From a checkpoint of a small transformer trained on Wikipedia.
Training: a variant of Muon for these matrices, 206M tokens, 13871 steps.
Each number is 200 + 20 x the weight over the matrix's rms, rounded and kept within 0 to 999. Layers, rows and columns count from 0.

# layer 7 MLP up, 448x192, rms 0.0983, rows 430-441, columns 96-191
164,194,204,168,201,208,180,179,209,226,232,192,186,203,200,244,182,189,216,191,184,213,209,180,237,194,228,191,199,219,208,170,197,198,222,176,218,198,176,204,177,197,160,216,195,201,215,175,186,201,220,216,185,209,225,186,219,210,219,189,223,182,180,213,207,222,220,201,215,207,180,223,196,194,229,194,182,200,209,212,193,199,234,188,179,192,177,214,225,210,183,228,199,217,209,218
196,194,187,197,200,215,180,176,217,224,227,189,169,174,217,195,230,216,213,208,232,207,199,171,196,186,180,172,210,209,216,207,157,198,206,176,213,215,187,215,196,234,203,185,221,213,208,187,202,172,168,191,189,165,206,211,226,195,246,190,206,182,223,210,179,214,220,225,191,216,206,194,231,223,180,215,222,188,196,204,188,186,197,185,238,188,183,190,192,183,214,184,206,162,206,206
211,208,137,183,179,214,191,200,181,206,213,199,195,204,186,201,219,213,215,195,172,193,208,174,194,234,220,162,229,182,181,183,211,202,202,216,161,243,225,185,195,199,189,185,199,184,191,175,236,176,199,202,217,189,252,196,209,184,196,211,234,211,179,238,228,187,196,186,194,211,203,231,227,215,204,170,191,212,188,192,182,185,206,187,179,218,195,215,172,184,202,204,213,190,175,188
205,181,210,220,186,196,181,229,176,205,223,187,211,199,184,198,192,217,169,154,185,251,213,195,182,191,251,197,202,168,190,186,213,207,175,220,194,224,190,218,212,205,168,222,235,199,173,167,174,169,220,179,236,197,206,193,187,187,197,210,195,208,205,231,206,193,193,191,208,212,184,237,170,180,228,199,166,191,234,211,217,207,177,221,206,161,237,176,203,192,242,196,188,211,257,213
198,194,177,212,220,209,194,220,216,193,185,230,193,208,191,181,190,220,232,229,213,210,183,188,233,204,192,183,195,211,188,207,175,188,188,198,185,205,195,178,188,250,135,199,187,187,195,211,184,220,207,216,237,202,230,184,206,188,236,184,209,196,225,170,203,230,201,197,190,208,181,181,217,194,229,225,236,190,204,183,209,213,167,180,175,198,177,192,197,204,192,180,201,221,194,155
167,208,230,167,225,187,151,219,201,194,216,207,199,196,219,211,182,196,194,179,201,164,193,195,208,257,191,189,192,150,210,179,190,188,201,223,166,205,167,209,206,182,213,199,199,188,208,219,186,219,214,219,168,180,192,185,232,193,193,197,196,227,185,227,167,178,214,178,205,210,208,185,181,208,230,200,167,207,213,194,210,172,174,223,220,219,194,162,229,200,201,215,210,196,236,209
187,203,209,208,214,181,236,206,162,209,186,189,206,218,171,178,208,198,189,210,182,214,189,209,218,177,219,151,195,215,191,213,204,208,217,169,179,203,187,165,211,210,199,182,218,164,177,208,233,203,181,186,204,192,188,217,182,183,203,210,228,190,207,172,184,172,222,204,210,185,190,221,217,205,239,206,192,208,177,149,189,221,221,148,228,205,242,210,178,223,222,173,206,177,203,198
205,205,169,171,221,208,174,221,179,241,191,228,201,199,238,195,175,139,194,214,200,202,179,213,196,186,203,192,195,209,232,190,203,198,184,195,224,215,162,173,213,180,188,229,223,213,199,184,230,189,193,176,206,180,168,196,195,197,183,211,220,228,188,197,180,203,173,178,185,192,222,195,179,218,182,204,220,208,217,208,191,192,189,202,197,210,221,193,172,210,213,205,245,181,199,227
186,193,184,221,185,195,210,185,196,172,197,209,201,221,205,214,190,178,193,207,200,262,218,210,214,204,226,199,202,221,223,208,209,196,238,258,211,187,175,187,165,183,180,216,164,162,181,202,177,217,212,185,213,176,176,224,182,211,215,181,234,192,191,173,210,175,233,196,158,239,196,214,189,203,199,197,240,220,200,186,170,202,199,208,209,189,251,238,220,219,184,211,192,250,219,238
194,198,226,228,231,180,195,184,194,214,191,245,205,217,197,229,227,187,224,178,227,202,188,251,235,185,189,206,181,174,176,156,195,179,213,165,174,212,208,191,169,184,180,212,203,187,201,195,201,206,153,158,168,206,200,191,148,210,206,217,195,230,186,196,193,193,194,225,176,177,189,211,196,190,205,187,207,202,203,167,192,198,200,204,211,176,203,213,227,227,218,181,204,203,217,228
169,193,206,187,206,191,162,202,222,226,247,201,179,182,164,216,223,178,192,206,196,216,209,195,198,195,168,209,181,173,222,197,231,185,202,213,228,197,188,182,178,158,207,211,184,172,223,199,199,178,172,176,205,203,192,185,182,175,197,190,194,197,206,201,158,176,171,210,188,183,188,200,228,210,223,212,196,188,225,226,203,200,188,174,192,170,215,196,194,183,221,178,177,219,209,223
206,197,210,213,216,234,210,229,210,204,223,215,187,205,171,203,184,195,208,197,201,182,210,207,174,161,190,221,213,197,211,198,181,226,220,181,220,196,199,232,188,225,159,181,196,193,199,215,187,201,205,224,193,217,183,245,225,184,218,203,184,217,195,188,153,216,217,187,173,205,197,201,190,171,218,209,196,180,204,214,218,211,196,188,235,191,200,211,161,188,193,176,209,201,223,208
# layer 7 MLP down (transposed), 448x192, rms 0.183, rows 430-440, columns 96-191
219,257,251,234,183,183,201,206,219,200,217,209,216,224,185,169,193,178,203,197,226,214,219,192,205,178,214,207,199,218,180,197,218,192,205,212,238,189,221,235,201,219,240,200,230,187,207,203,176,205,195,171,197,184,251,234,194,182,207,197,196,184,159,202,180,176,175,177,215,203,197,195,163,215,219,166,222,233,179,221,222,194,193,188,189,215,203,173,222,197,188,184,201,215,200,212
195,164,183,207,224,198,192,220,223,196,205,205,237,195,214,149,195,178,223,208,181,232,216,182,194,233,213,170,188,241,215,183,196,211,213,226,201,179,205,190,201,217,192,197,230,219,210,165,224,226,200,192,188,181,214,209,167,208,198,196,207,197,196,208,199,185,198,224,223,221,183,218,177,222,181,192,188,169,192,219,180,209,192,209,238,186,229,205,201,201,211,231,235,198,188,217
219,207,203,216,208,233,179,193,228,224,200,185,201,203,172,202,239,193,209,194,232,169,183,152,229,205,221,232,222,168,202,176,221,217,196,193,201,190,201,212,196,228,214,212,184,173,223,213,190,203,212,191,176,191,247,198,192,241,201,189,232,221,191,208,197,184,217,201,214,214,175,193,197,178,173,211,229,233,188,189,221,191,235,198,205,194,178,189,226,207,166,211,184,200,201,163
197,214,190,222,232,206,199,217,216,211,207,210,188,185,200,202,189,203,199,217,234,220,198,198,186,212,231,178,192,196,184,167,176,177,189,205,215,179,213,172,189,201,179,177,197,206,230,173,178,209,174,214,183,152,212,188,201,200,161,238,219,189,208,194,222,236,218,217,186,188,207,196,208,209,198,206,215,185,166,206,195,204,214,183,190,197,219,197,261,207,220,226,227,262,207,199
187,222,201,234,196,183,183,243,199,197,202,208,205,185,188,187,169,199,219,206,178,179,196,186,181,192,196,163,203,214,235,209,196,194,198,232,187,222,202,209,167,199,221,214,207,182,204,197,181,174,216,217,205,184,227,208,211,224,184,223,240,205,221,204,235,167,210,213,189,194,202,235,212,179,230,196,199,180,176,158,202,215,205,198,217,210,190,205,223,184,203,211,212,215,216,160
175,247,194,151,232,210,184,228,216,180,177,177,166,198,216,191,216,205,221,197,183,195,203,197,195,218,220,212,260,180,200,231,221,203,157,230,204,176,170,234,189,254,186,188,200,209,204,212,193,196,220,199,225,185,193,212,191,185,227,199,160,194,207,196,207,195,211,200,196,194,218,200,195,190,212,212,187,184,218,175,212,200,201,180,188,208,233,197,206,210,185,196,180,184,193,185
213,168,190,204,186,219,180,185,204,245,210,176,180,212,206,221,214,202,208,225,161,190,210,214,202,200,181,173,230,168,204,200,168,215,218,171,208,197,230,210,205,205,212,185,165,224,210,220,201,208,186,210,173,194,216,201,216,172,196,207,242,183,179,209,173,206,183,214,194,245,178,193,220,184,229,216,200,175,186,193,193,215,213,197,195,179,246,194,198,195,208,179,176,221,193,195
181,208,168,169,200,203,191,216,191,215,178,170,214,215,200,190,221,186,235,202,201,232,201,208,199,208,235,196,212,206,195,205,198,208,195,196,198,184,182,215,248,213,182,201,224,194,199,215,224,212,173,195,192,215,187,214,215,226,209,198,167,209,220,191,199,235,194,179,198,197,196,195,172,155,162,208,216,197,184,241,199,169,186,192,256,176,237,196,206,194,205,197,212,167,191,175
175,210,231,243,239,216,182,200,187,176,217,210,194,181,185,199,204,195,181,217,161,210,221,199,262,199,191,225,216,194,203,206,240,226,206,228,215,203,182,167,222,230,158,185,201,174,206,195,214,187,237,201,245,168,185,189,195,205,210,198,171,185,213,183,198,157,239,214,211,210,186,191,188,208,193,212,185,207,211,223,169,197,199,185,229,178,222,197,207,254,162,220,211,244,228,243
188,154,219,194,194,155,205,177,177,200,216,215,203,215,179,217,179,185,195,214,219,196,236,252,221,206,178,193,227,190,222,196,211,213,194,192,171,191,198,190,204,196,178,148,211,215,199,203,220,194,172,205,201,223,218,204,182,209,212,175,186,211,160,215,195,192,187,199,201,220,217,157,201,199,210,170,201,179,204,208,205,195,214,188,185,238,177,194,200,200,171,175,202,210,198,224
188,230,213,192,214,199,192,170,217,191,215,200,219,194,194,212,190,206,162,213,187,197,196,216,218,208,189,202,189,202,206,198,213,191,195,214,250,202,190,177,190,229,188,202,202,187,210,177,183,185,206,226,199,208,185,196,227,195,172,189,180,192,193,214,177,178,174,226,205,201,208,188,223,195,245,242,189,213,203,168,205,198,193,200,187,195,173,202,223,196,200,189,208,197,213,239
# layer 7 MLP gate, 448x192, rms 0.0921, rows 431-441, columns 96-191
199,192,221,205,218,154,176,215,215,185,162,222,198,223,203,157,209,203,226,181,201,160,173,182,193,187,207,206,184,173,159,171,220,185,217,204,181,167,225,230,181,215,182,181,209,207,189,179,231,213,208,171,179,226,205,211,233,193,195,188,159,215,210,206,166,244,188,215,181,197,154,209,214,174,204,175,211,235,196,227,178,206,206,234,223,193,208,204,202,195,214,193,202,228,198,225
183,191,220,180,183,200,167,198,202,184,213,210,210,201,191,206,222,194,183,177,229,238,223,189,226,222,221,196,192,208,201,197,210,236,177,189,148,196,236,231,188,177,200,191,199,157,176,179,190,185,183,189,210,185,189,217,201,191,223,195,192,222,223,196,191,195,220,228,225,204,161,197,207,176,194,200,194,192,201,174,188,188,196,206,232,184,169,200,212,180,194,224,203,190,188,237
166,183,207,211,154,152,219,192,195,208,183,206,179,200,178,204,202,180,197,204,206,177,205,236,248,199,197,193,231,176,191,231,224,226,202,152,209,174,220,213,213,165,192,192,151,206,200,206,218,216,244,219,201,195,188,215,179,210,198,202,206,242,196,182,200,171,202,195,203,223,199,173,218,217,200,177,184,206,187,184,138,172,184,182,238,228,201,183,219,197,166,183,168,223,196,208
225,182,215,201,234,240,205,204,185,208,201,200,197,214,145,219,207,220,195,220,255,203,216,204,184,202,198,196,237,210,186,197,203,204,202,192,202,160,187,197,221,201,171,197,214,224,214,209,169,203,223,201,188,186,217,193,226,197,196,193,202,210,207,195,219,184,201,193,180,236,189,214,169,158,163,190,202,197,174,193,217,214,183,208,227,198,208,197,180,197,177,239,198,184,196,167
190,222,209,200,178,208,203,177,221,217,160,213,223,197,214,209,199,189,211,167,181,190,229,165,193,206,182,198,185,181,190,222,175,232,177,190,190,204,216,203,193,193,210,173,193,185,192,224,220,176,145,199,206,181,233,228,201,209,186,196,222,198,202,242,171,181,164,232,200,226,198,217,233,188,222,179,183,192,201,200,195,217,253,189,207,225,229,175,174,216,246,210,167,196,191,210
221,210,225,185,200,195,211,164,197,195,205,203,188,207,222,221,201,201,201,181,227,194,204,179,233,209,218,209,214,183,202,165,204,224,199,226,214,201,179,194,217,190,154,233,198,208,184,191,163,196,206,187,223,160,194,214,195,182,223,187,199,195,184,191,193,187,190,193,166,201,212,226,195,210,176,165,214,189,211,222,209,186,194,178,208,200,191,187,198,189,189,220,179,183,189,225
198,199,190,209,220,206,190,215,206,173,159,154,205,232,194,235,185,201,155,209,241,234,227,190,201,225,158,211,191,191,193,187,183,214,209,183,205,186,222,203,216,224,191,165,201,232,225,179,190,208,208,199,211,227,205,214,201,241,216,208,193,203,194,217,184,212,180,228,203,186,205,190,226,193,213,238,210,223,185,181,231,198,197,191,217,185,201,215,196,224,195,197,205,205,186,152
190,227,181,232,166,219,206,215,222,195,201,214,194,196,199,194,173,214,185,236,230,255,227,189,239,170,203,198,226,177,230,209,198,195,198,187,200,162,220,156,215,220,219,193,151,184,198,186,183,186,213,213,204,155,192,184,200,207,182,222,215,212,200,197,180,213,240,199,206,198,194,152,200,205,253,190,217,180,210,181,177,177,191,201,272,204,235,228,209,207,179,186,192,209,185,175
207,218,226,174,191,204,191,195,182,214,215,203,231,153,217,225,198,250,242,186,164,208,209,201,197,216,221,232,208,221,163,203,188,234,193,215,239,214,191,192,223,175,209,199,197,188,217,172,168,210,210,197,224,187,209,219,188,209,190,178,186,199,200,218,169,202,233,250,208,242,206,177,193,202,209,201,199,244,190,195,223,177,199,221,201,212,181,163,163,185,205,210,188,230,212,189
220,200,198,227,199,236,194,180,220,228,197,208,143,193,152,196,232,214,223,205,218,206,202,176,156,190,197,223,182,212,193,185,198,217,190,212,168,197,212,228,167,209,219,188,165,195,201,212,195,207,224,208,217,205,215,228,211,188,205,196,211,206,178,199,180,224,175,199,197,207,183,211,187,181,202,191,193,192,199,194,180,229,193,211,205,209,187,222,212,199,185,219,188,204,189,172
180,180,164,209,224,212,222,211,208,214,212,223,234,209,213,155,205,232,201,230,217,211,215,236,193,228,170,180,205,194,177,192,196,194,202,192,187,199,199,200,195,168,166,173,179,200,186,200,184,216,228,188,210,195,179,201,220,220,208,182,206,204,215,183,173,188,199,230,232,151,175,205,173,182,198,212,210,184,207,213,217,222,197,184,192,208,178,190,219,200,168,195,206,207,215,192